Weights of a small GPT-style language model, trained from scratch on English Wikipedia.
Size: 11 layers, width 192.
Training: a variant of Muon for these matrices, 138M tokens, 4212 steps.
Each number is 200 + 30 x the weight over its row's rms, rounded and kept within 0 to 999. Layers, rows and columns count from 0. The size before them is the row's rms in percent of the matrix's.

# k: layer 3 attention key, 192x192, rms 0.115, rows 64-100, columns 144-191
# q: layer 3 attention query, 192x192, rms 0.116, rows 65-101, columns 144-191
# v: layer 3 attention value, 192x192, rms 0.12, rows 64-95, columns 144-191
# o: layer 3 attention output (transposed), 192x192, rms 0.109, rows 64-95, columns 144-191
k64,095,169,182,195,178,172,189,202,232,222,169,241,204,234,188,190,263,174,193,226,237,273,222,162,159,244,189,225,198,186,171,280,198,192,217,190,210,190,214,139,192,201,214,164,228,164,216,223,236
q65,111,181,201,174,191,194,198,169,253,218,239,237,265,171,229,219,204,232,225,184,150,209,187,173,159,145,186,174,197,203,207,145,199,207,190,189,171,162,216,194,222,203,200,214,170,184,188,198,234
k65,098,197,253,185,223,202,208,188,232,218,253,251,166,228,178,193,196,253,197,152,193,196,202,208,240,215,217,125,219,188,221,191,161,227,203,218,149,208,169,278,218,161,268,184,168,191,166,185,122
q66,108,213,197,248,192,212,182,181,207,218,233,174,193,204,194,205,210,196,195,217,165,211,192,228,187,212,191,174,154,196,199,192,212,222,201,211,222,205,214,217,231,331,273,178,207,230,194,202,201
k66,110,191,144,189,191,252,198,209,192,207,204,176,275,170,227,242,252,206,178,234,189,188,199,195,157,247,183,211,185,180,214,200,213,197,206,186,300,210,224,146,200,256,166,170,198,222,220,242,213
q67,105,221,213,178,215,146,213,198,176,209,193,221,238,160,208,181,198,230,198,193,168,209,208,174,222,190,259,191,214,193,241,188,199,222,226,211,160,194,185,224,194,92,216,222,165,194,185,181,203
k67,112,202,234,203,185,177,194,198,246,192,220,204,123,205,180,221,191,195,225,206,174,220,209,215,204,185,205,157,209,177,183,198,219,197,227,205,146,228,191,228,161,158,185,253,170,218,196,186,194
q68,122,183,252,195,207,170,214,211,182,188,175,231,217,217,210,203,171,218,240,188,182,199,214,166,205,175,209,231,242,181,215,215,208,206,201,217,188,169,202,233,156,110,157,201,184,164,197,156,167
k68,100,235,199,205,218,193,198,168,197,209,217,180,140,185,216,211,198,227,185,234,151,214,213,217,227,208,216,202,196,228,199,204,190,208,232,239,145,201,219,251,172,173,203,187,172,223,172,167,188
q69,085,220,215,185,236,210,187,194,199,253,150,186,171,243,139,148,132,259,231,165,214,234,200,190,237,204,188,211,186,156,194,152,224,203,154,250,200,278,182,227,159,207,204,191,183,204,176,209,174
k69,093,174,212,196,173,196,203,251,175,182,163,204,201,205,227,280,230,188,181,166,204,193,233,244,212,221,167,177,172,226,186,203,208,203,164,192,244,177,216,204,219,192,186,150,219,199,218,195,224
q70,085,200,168,246,164,184,210,155,223,196,202,175,220,241,231,227,196,228,225,173,188,257,212,178,184,196,205,178,252,256,193,235,176,172,214,209,197,174,215,255,183,163,237,177,169,260,225,200,173
k70,099,235,236,213,127,216,166,216,239,163,198,221,127,223,230,115,210,208,146,204,249,155,181,179,234,179,236,165,220,190,202,194,188,177,205,189,202,238,205,217,191,234,220,207,264,195,141,208,233
q71,086,241,181,201,167,195,164,203,195,179,199,192,181,220,202,207,185,168,204,219,190,208,222,227,238,164,262,223,272,213,152,174,220,222,224,157,190,160,216,212,170,133,216,151,207,196,211,199,224
k71,093,211,252,174,200,171,164,125,173,230,173,219,186,231,239,203,203,154,255,224,218,258,214,186,194,168,239,142,252,171,223,183,178,194,221,206,194,166,173,187,178,173,248,247,186,186,189,249,162
q72,120,199,189,170,244,151,244,184,157,206,156,177,297,158,207,177,194,193,175,258,222,229,174,160,195,190,216,196,188,190,200,147,228,200,203,183,188,272,177,217,219,166,155,206,175,162,229,186,219
k72,113,181,193,200,226,235,190,203,164,174,183,204,167,187,204,161,191,203,247,164,211,191,150,186,188,214,189,216,198,212,180,177,168,258,219,207,219,181,176,145,211,243,210,174,255,165,171,167,159
q73,108,182,182,208,194,244,152,191,215,179,241,193,158,214,202,234,195,170,199,192,223,191,205,235,239,196,162,219,213,233,188,192,211,199,189,200,224,193,242,195,219,286,203,156,259,211,197,216,224
k73,092,177,159,186,166,219,188,179,151,187,161,218,284,194,239,209,229,157,198,248,247,185,216,163,181,211,194,220,173,176,185,220,165,192,181,172,240,182,209,173,238,256,198,159,214,199,181,213,197
q74,089,181,210,212,223,231,197,201,194,192,213,191,169,255,204,197,203,174,203,168,256,161,220,174,214,228,156,216,217,209,129,238,182,193,161,176,204,161,209,160,245,227,187,160,256,189,258,181,177
k74,096,202,206,200,224,198,201,224,185,178,173,242,247,189,236,144,167,189,155,189,227,192,213,170,204,173,196,282,207,243,195,222,243,203,151,169,222,159,180,203,242,205,220,205,195,217,207,138,230
q75,070,259,202,220,214,196,238,144,225,219,185,150,225,154,244,249,200,235,221,212,131,187,189,180,135,178,210,183,221,157,180,197,189,220,209,185,194,239,197,201,198,231,196,221,177,160,152,181,175
k75,079,191,209,201,186,209,213,198,169,221,185,181,210,189,209,185,158,149,267,188,244,166,188,199,157,216,114,221,229,170,209,197,214,216,154,223,179,151,230,176,193,214,180,183,211,163,255,226,229
q76,076,144,235,188,245,181,204,242,241,222,188,221,190,203,196,204,175,170,207,166,194,182,249,188,168,196,152,198,182,150,218,178,224,123,173,224,207,158,195,207,177,235,151,196,213,159,208,210,200
k76,166,168,208,198,216,184,219,212,182,183,122,246,233,231,234,191,217,164,171,177,198,199,215,141,209,201,186,258,224,221,138,242,188,164,156,186,199,176,201,176,227,207,206,170,242,202,226,132,243
q77,085,245,186,211,194,189,227,164,165,195,204,192,208,214,167,219,205,208,238,179,181,203,217,134,183,197,227,157,194,244,176,169,178,194,206,168,198,232,248,202,228,174,199,237,192,182,166,169,206
k77,103,174,199,174,220,250,174,165,173,220,202,218,174,240,218,181,201,217,220,238,180,239,210,220,162,191,240,178,204,163,208,173,261,236,168,171,168,218,257,214,183,172,221,148,204,223,184,191,175
q78,084,227,201,231,195,199,163,200,234,210,175,180,204,181,171,238,232,220,241,269,235,211,203,206,243,176,149,192,165,205,196,189,204,163,216,223,206,211,202,211,168,235,202,220,215,165,183,194,178
k78,106,112,184,137,169,166,262,220,256,214,169,226,199,233,210,189,219,236,208,212,185,157,222,235,189,289,251,161,206,174,222,230,199,210,202,200,124,217,267,176,254,216,206,205,158,198,212,183,209
q79,084,193,171,204,171,216,245,194,191,168,213,238,234,205,219,207,256,246,159,197,112,242,199,187,166,223,208,171,131,209,220,188,220,200,157,228,232,221,224,138,230,202,144,216,240,144,190,150,187
k79,108,211,183,156,214,160,207,194,235,227,204,187,196,253,164,226,153,195,192,217,280,166,207,189,186,194,172,232,244,179,171,252,277,243,168,237,231,244,187,177,230,212,195,152,231,194,213,214,215
q80,098,195,206,241,165,191,230,213,211,190,200,226,214,175,199,193,258,226,247,204,210,225,210,259,195,217,222,214,172,237,186,179,187,292,202,171,169,200,213,236,236,162,178,233,209,200,228,175,234
k80,097,180,247,199,218,135,197,202,191,213,184,202,189,153,195,232,167,237,171,190,208,255,216,163,236,204,189,109,186,244,167,242,233,150,121,202,215,176,196,202,169,216,219,152,170,236,224,223,200
q81,083,255,173,231,185,182,215,177,269,193,180,168,187,225,225,251,235,212,192,182,183,215,173,177,175,190,215,193,224,180,180,259,180,205,198,139,153,146,221,240,162,223,232,183,229,175,187,195,167
k81,100,194,184,229,210,123,212,203,174,187,195,237,172,157,208,129,235,222,228,264,253,215,228,168,190,174,227,182,263,247,205,222,169,178,197,178,137,144,210,263,199,160,246,199,186,169,186,114,221
q82,085,183,202,225,164,170,185,178,183,181,172,181,133,218,268,214,233,190,203,198,179,193,181,217,235,198,172,201,197,186,215,257,234,192,208,153,212,260,154,229,150,223,248,193,261,207,233,217,229
k82,097,169,191,190,192,281,190,256,206,239,219,292,204,189,203,209,228,241,196,195,169,179,168,161,164,176,265,173,187,197,168,169,150,202,202,195,245,187,170,180,236,158,169,221,184,207,179,164,178
q83,082,238,181,209,185,210,219,195,210,204,152,207,224,192,159,208,167,242,220,196,173,201,203,160,237,187,217,214,237,201,162,214,208,229,194,229,197,223,177,218,271,201,199,277,126,193,123,245,250
k83,105,181,187,159,157,226,196,191,242,186,195,222,249,196,222,217,245,194,223,236,185,238,216,222,220,236,165,161,203,173,195,236,206,184,137,221,259,251,255,210,188,145,162,166,234,217,209,173,203
q84,094,189,208,245,168,156,220,190,183,204,213,204,247,179,167,227,208,178,215,209,183,194,196,221,213,146,230,204,232,220,182,172,163,206,212,194,200,144,183,236,191,138,178,266,226,167,193,161,167
k84,102,197,215,211,179,154,179,143,253,225,191,231,186,166,248,199,193,214,208,228,146,212,251,260,244,134,159,207,183,193,224,248,245,214,220,184,211,191,211,203,177,203,264,178,148,184,173,212,214
q85,081,210,217,159,228,202,177,205,179,230,122,196,179,212,262,207,182,185,174,197,168,171,224,182,190,259,202,231,216,116,210,143,207,183,159,279,234,180,212,215,255,218,183,175,218,143,167,171,187
k85,098,186,197,211,227,173,218,228,182,216,198,261,261,222,155,233,186,180,220,243,180,201,206,168,173,188,169,208,223,185,215,204,192,259,211,182,223,193,214,228,193,211,210,213,190,143,177,217,245
q86,089,150,174,176,201,202,246,209,218,222,210,177,197,214,231,177,203,183,271,189,182,215,203,250,229,190,213,181,222,180,201,221,261,183,186,177,207,212,164,202,225,220,292,198,195,228,179,188,172
k86,101,218,213,177,211,188,240,215,212,170,186,213,213,149,172,174,187,263,182,204,204,159,149,163,163,217,189,200,170,191,147,205,255,216,199,232,216,219,245,182,230,177,168,209,157,245,191,195,178
q87,088,129,238,246,262,166,218,187,229,159,168,206,217,240,179,220,235,161,259,170,199,222,213,190,200,180,190,212,203,214,199,222,207,207,231,215,226,179,224,205,180,231,237,238,225,255,132,218,200
k87,102,242,220,225,200,257,200,217,237,192,222,221,245,197,203,170,174,218,210,202,157,180,156,182,232,195,201,241,243,249,206,198,187,156,253,185,195,216,174,126,193,191,176,184,249,216,243,186,193
q88,085,244,210,172,195,215,290,227,231,221,187,151,238,259,203,173,207,187,173,168,173,215,189,197,234,262,179,143,257,123,215,205,221,188,288,218,208,187,206,189,137,257,221,213,214,176,208,206,173
k88,099,172,204,213,205,192,163,156,172,195,243,238,199,224,206,220,232,177,213,184,229,220,201,216,225,234,170,177,171,183,210,184,238,205,212,205,166,136,259,164,177,209,214,232,177,230,265,197,211
q89,082,231,215,170,200,135,145,236,193,217,161,221,176,180,122,171,169,177,171,157,194,201,203,131,209,228,176,195,163,190,217,183,142,219,179,184,160,178,233,188,175,233,192,191,234,218,202,170,213
k89,101,181,223,233,275,261,231,183,196,186,217,154,203,180,193,190,245,239,228,232,214,246,203,246,212,200,204,212,191,171,217,237,218,244,216,161,186,162,201,230,242,180,218,176,177,178,263,195,162
q90,087,228,219,180,209,191,157,216,198,202,184,182,153,254,239,193,187,229,208,238,178,243,204,219,126,193,233,255,195,213,195,214,244,220,210,193,228,200,222,224,306,134,220,169,205,224,199,228,230
k90,100,180,209,290,221,249,203,204,188,202,228,213,149,246,192,251,185,198,242,176,209,149,135,151,221,187,233,168,203,247,172,201,212,174,237,187,220,244,159,249,196,216,161,234,208,212,256,192,182
q91,093,204,199,209,203,252,211,256,157,205,243,208,133,194,191,172,211,151,247,228,193,214,201,224,160,246,215,207,192,237,190,227,212,227,210,196,258,251,249,173,221,140,141,182,192,198,198,176,209
k91,100,205,170,168,207,198,211,221,284,220,190,248,204,219,178,223,190,207,199,197,208,134,225,191,168,188,168,236,134,180,147,201,204,209,223,165,143,129,153,262,152,239,191,255,202,198,215,187,162
q92,089,173,165,187,221,225,228,150,238,185,175,184,149,174,187,157,198,249,206,238,205,139,220,181,232,184,217,187,214,207,191,217,163,222,155,208,201,168,232,192,140,221,201,180,172,199,184,191,196
k92,103,210,186,136,161,206,193,185,182,223,173,253,185,210,223,197,168,218,262,203,198,209,205,186,164,181,171,198,161,192,178,209,196,151,216,206,196,192,224,249,173,188,181,152,194,263,210,192,216
q93,081,255,177,211,178,249,183,210,193,160,211,193,187,223,217,198,196,195,244,212,195,234,197,231,200,201,159,227,222,194,234,211,192,201,161,206,211,146,227,155,207,205,177,228,228,167,208,265,232
k93,114,146,234,199,237,230,217,203,177,223,222,240,222,203,230,194,212,124,158,163,164,231,229,165,177,201,230,166,230,187,160,219,188,188,196,204,210,209,243,177,182,240,249,190,156,198,203,170,218
q94,088,161,197,203,207,189,198,190,202,180,177,160,156,218,222,197,164,182,210,182,141,184,206,188,170,221,193,141,170,199,214,159,223,151,185,234,196,214,213,179,164,167,173,162,201,207,176,222,266
k94,097,228,159,199,211,193,222,195,172,213,246,179,260,214,207,197,190,209,155,235,247,266,187,189,149,164,220,209,216,232,244,209,211,210,204,169,243,115,191,224,196,222,225,149,193,215,207,170,163
q95,085,237,211,205,231,180,217,227,178,191,186,151,219,266,211,193,179,185,144,160,171,224,246,182,250,224,191,204,187,197,264,221,152,187,241,189,205,192,233,261,152,212,189,246,245,205,204,230,229
k95,096,191,197,220,197,250,143,159,195,208,231,245,195,186,187,273,183,153,248,207,195,144,219,253,186,218,173,257,193,197,203,172,204,231,174,171,234,186,186,216,224,192,240,202,146,252,242,146,207
v64,090,241,213,219,196,141,173,211,193,209,177,181,176,188,181,166,227,187,214,220,202,191,166,224,171,131,206,153,180,196,195,253,214,192,157,184,196,130,221,223,194,192,235,214,179,162,182,251,181
o64,099,209,255,183,185,203,186,192,223,240,309,216,198,200,203,203,143,191,206,183,219,223,195,168,243,258,193,149,246,190,226,203,198,178,246,230,176,175,163,136,157,255,156,214,203,242,224,202,201
v65,094,189,167,175,191,252,254,169,257,200,235,219,165,152,205,200,199,221,172,187,208,221,217,230,142,142,204,226,179,172,163,247,188,182,215,202,257,174,194,208,194,198,217,134,232,211,157,209,181
o65,096,209,234,215,228,180,127,211,150,233,202,186,186,203,209,221,208,155,205,185,182,238,217,243,250,163,187,202,284,182,221,140,224,225,216,159,156,210,195,231,179,213,199,232,170,234,240,227,176
v66,097,174,234,181,227,187,196,211,204,222,208,218,184,175,150,219,236,201,184,196,194,229,174,199,189,185,200,226,218,178,216,208,188,177,229,261,192,192,204,235,180,162,182,201,212,243,157,203,196
o66,097,179,177,148,138,191,190,224,203,243,182,189,206,191,184,182,149,186,153,216,227,139,226,190,228,232,131,235,209,148,162,168,218,170,241,207,159,210,176,170,219,242,129,193,202,174,218,226,179
v67,092,220,230,232,220,187,217,228,198,180,194,286,268,191,203,236,209,203,180,185,172,197,164,234,207,192,168,223,177,222,201,175,244,246,226,175,159,225,184,199,176,249,142,219,195,186,190,232,193
o67,097,171,204,189,209,230,193,189,190,170,224,193,152,138,166,227,199,262,216,212,273,164,215,200,228,205,190,206,243,159,162,226,202,160,189,212,236,181,213,259,182,126,238,210,191,185,184,195,234
v68,091,192,151,184,190,218,168,126,137,194,238,191,205,203,187,180,165,202,172,190,198,178,194,250,169,219,168,215,216,228,189,203,206,192,231,202,144,181,250,211,164,183,156,220,148,176,171,207,219
o68,091,247,229,208,134,210,226,224,217,214,208,244,187,220,183,194,199,235,234,198,217,241,174,181,202,191,181,213,194,196,167,189,198,178,222,199,224,224,162,235,258,190,211,159,171,168,228,174,184
v69,099,164,138,251,200,200,185,157,155,177,224,158,163,194,242,177,188,200,181,276,255,211,230,205,204,198,231,228,174,183,202,176,163,213,189,147,188,198,203,177,185,138,169,197,182,248,151,177,221
o69,097,196,202,237,204,182,192,195,155,204,163,225,233,195,190,204,206,219,190,125,161,207,175,163,249,222,169,138,246,219,165,176,222,199,170,199,185,213,173,219,221,251,269,222,205,232,240,203,219
v70,098,149,224,134,164,212,167,215,186,189,151,215,216,135,220,188,192,225,202,172,134,196,169,191,218,230,221,126,166,165,223,158,186,225,229,230,186,138,241,249,208,160,240,243,168,195,225,206,214
o70,101,200,197,204,209,209,218,187,212,227,208,213,154,178,165,176,188,182,196,179,254,187,234,175,202,177,176,215,205,207,206,286,240,202,184,208,227,191,177,180,193,224,120,182,234,199,151,134,178
v71,089,206,151,215,244,222,161,160,206,198,202,302,200,159,166,136,219,213,163,214,203,197,148,245,197,207,251,165,173,195,189,178,228,220,235,263,187,201,233,199,170,254,245,263,254,182,187,180,201
o71,086,223,213,229,193,227,231,212,199,173,237,183,186,217,191,208,190,248,193,207,131,214,206,131,171,145,204,228,226,203,155,240,181,144,127,160,174,194,168,205,214,220,163,243,157,187,169,201,191
v72,086,226,204,226,200,192,215,204,185,170,180,158,228,150,164,191,181,230,232,186,212,213,211,161,205,151,177,210,250,200,254,194,172,248,202,225,201,228,176,232,249,257,138,201,186,178,195,213,219
o72,085,180,215,237,171,220,190,203,235,202,225,247,156,192,212,184,174,154,148,164,247,189,219,215,187,246,229,188,207,183,156,194,224,175,181,187,195,263,193,196,204,150,210,228,256,239,209,213,159
v73,101,162,214,178,198,221,213,223,252,230,203,195,210,201,242,206,165,206,219,207,247,156,254,187,159,220,229,177,192,218,159,274,204,212,194,187,235,200,167,165,244,189,140,152,234,238,188,171,148
o73,101,212,209,179,220,189,227,178,199,139,185,188,169,191,265,192,242,117,200,171,193,190,183,255,239,191,169,239,193,202,265,136,218,236,190,211,169,170,210,234,190,218,244,216,194,208,156,185,187
v74,102,134,175,235,209,202,162,200,177,184,234,208,172,198,213,184,224,182,174,151,174,233,241,239,165,249,186,226,211,211,178,152,167,176,223,206,202,167,183,209,195,215,228,231,198,198,168,203,214
o74,104,199,205,187,155,184,229,189,218,207,205,272,252,184,180,188,152,142,190,181,163,206,182,210,202,171,247,232,194,220,202,192,170,247,173,143,222,199,208,161,214,176,190,166,202,205,197,166,217
v75,100,243,243,121,211,245,241,148,206,207,186,209,206,235,160,231,193,159,176,177,212,208,169,165,199,203,226,203,185,273,238,238,167,207,196,181,195,224,193,194,160,197,238,214,224,195,155,221,216
o75,111,150,165,188,178,182,197,231,222,247,226,211,176,152,214,205,224,208,166,235,187,224,236,187,189,247,179,206,159,172,191,159,220,188,218,221,158,117,240,157,228,227,200,177,206,145,277,187,211
v76,095,153,246,195,158,194,196,187,279,228,198,240,156,199,209,210,185,179,222,201,178,161,217,193,223,213,195,194,244,219,151,167,184,211,224,209,208,154,205,217,232,99,227,221,222,261,156,227,208
o76,096,192,205,154,228,172,159,222,161,249,180,200,202,184,196,236,246,188,217,190,215,173,207,191,198,170,259,216,158,139,241,178,207,237,211,220,150,196,204,179,197,267,188,112,230,120,220,152,172
v77,119,209,163,196,193,167,179,176,183,193,158,204,293,163,215,215,199,243,225,217,194,162,194,170,205,182,196,194,149,184,202,192,215,273,195,219,256,198,207,210,205,228,223,184,179,142,173,215,215
o77,119,202,208,193,174,259,197,204,203,184,215,164,126,212,212,217,238,181,203,193,245,162,213,216,207,223,193,226,207,211,187,281,193,190,205,198,194,204,195,224,155,166,213,218,217,227,259,212,180
v78,124,203,198,171,189,125,199,252,204,209,166,180,238,177,176,214,180,254,209,233,162,155,163,205,204,215,200,142,161,197,244,200,191,187,173,208,229,180,225,241,208,189,199,195,183,223,187,159,260
o78,117,215,244,170,207,202,218,221,179,177,219,207,190,193,153,185,171,169,219,169,215,164,203,226,209,195,227,221,210,201,235,205,226,196,213,197,211,242,156,140,142,185,207,252,220,221,221,232,194
v79,092,168,159,230,181,209,195,230,230,216,206,216,219,156,194,239,162,188,206,262,211,174,248,216,213,240,172,207,174,172,216,218,170,173,261,169,203,230,207,176,207,207,174,212,163,229,223,129,218
o79,092,220,180,193,174,215,152,198,146,154,175,185,173,212,229,189,189,179,184,179,239,241,146,155,204,179,195,209,196,223,213,189,218,236,207,212,185,243,193,176,155,191,232,188,180,207,201,200,228
v80,085,247,235,217,214,183,148,239,203,206,201,211,185,205,211,216,193,137,157,124,195,181,223,149,229,257,184,200,207,243,170,194,177,165,165,230,213,279,167,175,167,159,202,229,214,198,209,162,228
o80,084,136,220,115,190,121,231,184,210,184,172,187,243,201,202,168,237,218,223,205,169,236,192,222,168,144,248,244,157,220,212,215,234,208,201,160,253,195,197,218,289,215,200,185,225,161,208,213,228
v81,108,199,169,235,203,145,258,171,170,213,194,234,116,276,121,253,158,146,215,251,211,230,200,211,238,147,198,229,186,228,185,187,212,148,203,227,201,177,178,194,183,217,180,204,178,172,224,176,234
o81,107,144,186,229,196,199,188,250,184,210,157,258,304,197,201,195,277,222,203,219,244,226,168,171,193,256,181,174,165,232,204,201,209,204,173,173,183,260,213,197,263,165,183,219,183,186,204,154,162
v82,107,194,186,150,257,246,242,177,145,212,240,190,228,193,274,233,201,226,206,208,210,193,171,230,158,197,209,204,141,212,176,233,194,212,245,205,209,157,229,190,276,219,195,262,248,206,255,187,178
o82,114,196,201,266,185,201,184,224,198,192,133,214,231,196,136,167,217,184,173,210,172,215,210,188,277,191,176,164,225,185,226,201,148,179,212,179,210,125,198,217,189,196,193,166,186,209,187,225,178
v83,106,218,219,217,242,217,183,285,221,204,205,196,246,150,222,230,214,185,193,162,215,215,209,180,194,188,212,177,197,229,187,215,246,230,202,213,213,173,259,199,175,202,179,225,218,193,194,185,187
o83,106,180,209,162,168,214,221,130,223,233,118,202,203,169,212,217,195,199,238,215,207,166,254,216,200,207,211,213,243,157,217,157,182,159,269,180,178,205,161,184,218,222,212,134,220,204,188,257,175
v84,106,193,215,200,225,185,176,200,195,188,165,228,221,229,204,204,253,177,208,195,183,224,172,209,199,192,184,206,220,194,209,151,156,190,197,256,191,219,251,220,180,244,196,163,159,189,254,168,248
o84,105,220,195,180,172,173,187,220,174,194,189,221,202,200,171,252,205,193,185,225,212,171,239,223,162,252,199,209,162,261,131,278,248,190,135,164,235,173,134,182,233,117,220,216,189,226,170,205,184
v85,098,177,227,219,220,210,214,182,126,217,146,234,204,253,144,225,238,180,165,215,195,246,235,173,217,214,199,215,146,252,246,172,174,129,184,256,158,204,166,197,249,209,199,178,174,208,253,188,163
o85,105,152,191,133,228,151,197,242,175,198,213,141,209,162,212,200,159,193,236,190,255,210,177,178,220,223,185,202,166,164,205,174,225,191,227,171,179,230,222,126,195,234,204,220,195,209,169,237,218
v86,096,210,255,263,198,217,268,204,189,225,203,216,150,211,229,178,205,136,165,261,219,166,197,220,209,228,203,229,230,257,191,127,199,207,246,217,122,218,171,183,222,235,194,263,219,198,211,206,212
o86,101,171,135,184,199,213,179,175,183,174,194,222,187,201,171,210,221,164,223,173,191,228,183,187,244,192,160,204,159,209,182,230,158,180,164,195,216,217,249,248,218,216,213,166,204,191,119,168,221
v87,113,198,151,219,202,226,203,155,196,194,226,204,275,221,200,153,200,223,177,129,184,260,182,159,265,191,195,202,253,220,163,183,219,240,205,233,198,224,231,219,131,248,209,211,217,172,173,174,168
o87,114,175,171,232,131,200,214,202,176,230,191,226,180,186,184,202,226,182,234,269,207,191,174,300,187,161,215,267,291,240,194,256,185,201,216,148,243,191,191,209,288,144,213,167,184,239,202,192,237
v88,109,209,191,199,188,220,129,186,240,214,217,284,225,238,200,191,179,155,213,198,162,220,179,165,189,209,198,190,228,258,193,150,190,190,228,216,190,198,232,235,199,224,177,217,230,141,207,232,210
o88,107,158,191,229,187,162,182,237,230,211,212,152,200,226,160,239,182,246,218,230,184,235,184,231,225,206,211,258,166,237,149,203,177,255,214,163,166,134,246,198,159,168,185,184,204,177,223,169,192
v89,113,236,190,208,216,199,207,154,239,184,213,219,228,241,197,178,164,194,208,164,195,195,161,179,259,185,243,228,201,201,160,196,224,268,177,227,234,235,206,239,235,251,183,179,170,193,196,181,224
o89,111,201,179,241,224,155,189,249,161,182,233,189,198,174,177,224,247,225,234,205,193,234,161,222,202,184,233,228,190,258,208,234,169,214,200,188,181,155,274,212,224,169,185,236,200,226,208,161,190
v90,115,259,229,168,200,204,181,230,152,201,171,193,214,200,228,197,220,240,224,208,208,209,186,186,198,146,205,198,126,180,200,238,182,197,177,172,237,216,221,217,165,178,183,205,179,263,178,210,258
o90,122,157,214,262,225,170,175,238,195,207,207,166,195,179,157,158,201,142,179,160,184,168,213,214,251,271,186,174,255,185,286,173,230,171,232,250,204,198,176,168,182,211,185,236,243,190,218,244,180
v91,094,222,272,186,200,157,185,189,181,210,201,217,200,236,206,198,152,187,195,226,171,242,190,210,157,206,232,201,143,174,224,226,205,204,207,202,185,239,211,204,192,252,212,182,191,206,201,179,213
o91,099,195,173,179,234,206,204,216,151,215,202,125,184,167,193,220,180,179,166,170,200,164,212,207,195,233,165,217,198,167,170,200,222,150,230,221,217,197,196,225,194,151,225,239,175,199,163,238,161
v92,101,196,201,216,228,222,235,220,195,195,198,243,123,219,170,207,198,194,190,211,204,267,209,173,201,168,199,176,201,234,213,200,241,202,227,208,128,206,244,207,176,238,175,182,290,246,188,246,215
o92,100,188,169,146,189,240,170,154,175,229,168,192,225,175,226,268,205,229,244,244,202,178,195,197,243,194,202,180,244,172,200,143,178,153,219,226,196,256,136,152,244,194,199,187,155,194,178,271,186
v93,098,190,238,196,150,196,210,227,161,210,191,201,218,235,185,199,216,226,226,204,216,156,182,233,144,188,185,204,245,160,170,215,170,209,222,197,122,180,184,176,216,191,251,212,252,173,205,207,247
o93,104,211,165,182,150,217,221,171,227,207,215,250,224,203,185,198,213,172,216,213,164,195,202,211,204,209,216,176,146,157,193,188,126,189,162,229,247,234,211,132,280,238,165,131,198,180,194,232,182
v94,117,184,190,207,193,193,182,175,191,147,162,209,237,238,196,134,191,231,206,223,212,245,185,211,228,226,211,201,191,133,197,194,194,200,192,176,210,201,187,288,152,200,225,182,199,192,169,199,212
o94,118,216,238,191,160,209,204,218,166,180,204,185,229,210,244,236,263,181,194,201,201,169,173,227,145,224,209,195,198,229,216,244,188,227,236,191,182,223,183,150,236,238,207,167,223,236,239,199,202
v95,091,247,179,159,215,207,283,220,204,221,212,200,191,241,204,203,180,234,207,209,214,188,229,212,153,184,131,234,204,204,202,178,199,203,237,209,168,198,235,197,216,184,230,197,223,207,235,196,225
o95,091,169,133,184,193,172,173,213,153,229,139,247,216,202,191,196,205,184,185,209,219,237,219,273,179,193,204,203,168,196,212,225,209,194,188,213,277,197,235,199,257,200,231,186,163,227,150,177,233
q96,100,190,171,201,182,205,196,201,204,193,196,194,239,180,174,196,113,176,179,153,250,213,236,160,257,212,178,206,227,204,181,168,186,199,208,269,212,128,171,114,169,206,225,199,262,194,232,260,220
k96,081,224,178,198,188,236,188,185,176,199,153,169,159,235,218,215,205,213,238,234,176,146,149,247,180,215,189,243,207,202,201,248,188,188,182,155,267,163,215,242,148,149,141,215,178,204,224,171,190
q97,091,191,125,196,179,232,226,183,211,193,208,179,174,195,196,219,162,160,186,193,210,202,237,239,226,186,160,217,230,186,167,167,205,225,198,244,231,157,161,154,153,230,224,212,243,199,209,226,261
k97,062,247,167,181,189,207,180,190,209,226,155,136,219,206,236,207,240,187,199,257,192,217,165,263,190,201,147,214,173,175,192,198,197,198,237,181,276,171,265,164,176,221,172,202,222,207,230,184,222
q98,072,231,218,232,194,207,184,206,188,180,175,233,245,256,174,201,179,182,122,203,214,220,175,183,168,241,156,272,185,219,208,183,186,180,169,212,220,184,231,193,201,203,176,196,219,205,267,150,192
k98,065,162,213,203,206,198,234,197,199,184,203,206,207,201,165,166,185,218,228,128,238,219,184,175,195,160,188,239,177,193,170,241,194,189,175,160,174,190,195,165,200,197,232,242,238,140,168,159,229
q99,088,200,159,196,163,189,178,191,214,219,180,192,234,182,167,214,176,166,170,207,215,215,222,158,186,213,164,239,159,192,162,173,220,221,204,241,260,217,202,169,216,250,239,168,265,184,235,185,237
k99,081,150,150,207,159,206,198,184,206,226,204,187,244,232,215,201,190,164,143,223,180,182,202,219,203,201,153,233,211,190,213,185,223,207,161,186,227,171,210,156,197,271,177,219,201,194,272,202,210
q100,101,198,154,181,150,221,169,178,178,211,205,137,197,165,169,242,189,168,187,194,171,218,218,217,192,214,223,200,210,209,190,193,201,235,237,218,230,182,265,162,158,257,223,208,219,215,179,274,226
k100,095,248,179,233,168,186,164,182,206,199,204,173,201,195,198,176,182,140,192,234,206,172,225,270,217,213,205,182,221,153,282,176,229,195,211,191,231,174,152,135,196,236,216,203,216,237,249,198,205
q101,089,231,243,177,195,178,151,197,219,192,177,211,169,234,124,168,259,169,176,183,170,262,198,175,157,227,192,195,168,228,148,262,209,193,180,188,192,262,178,182,218,205,206,218,187,213,161,215,208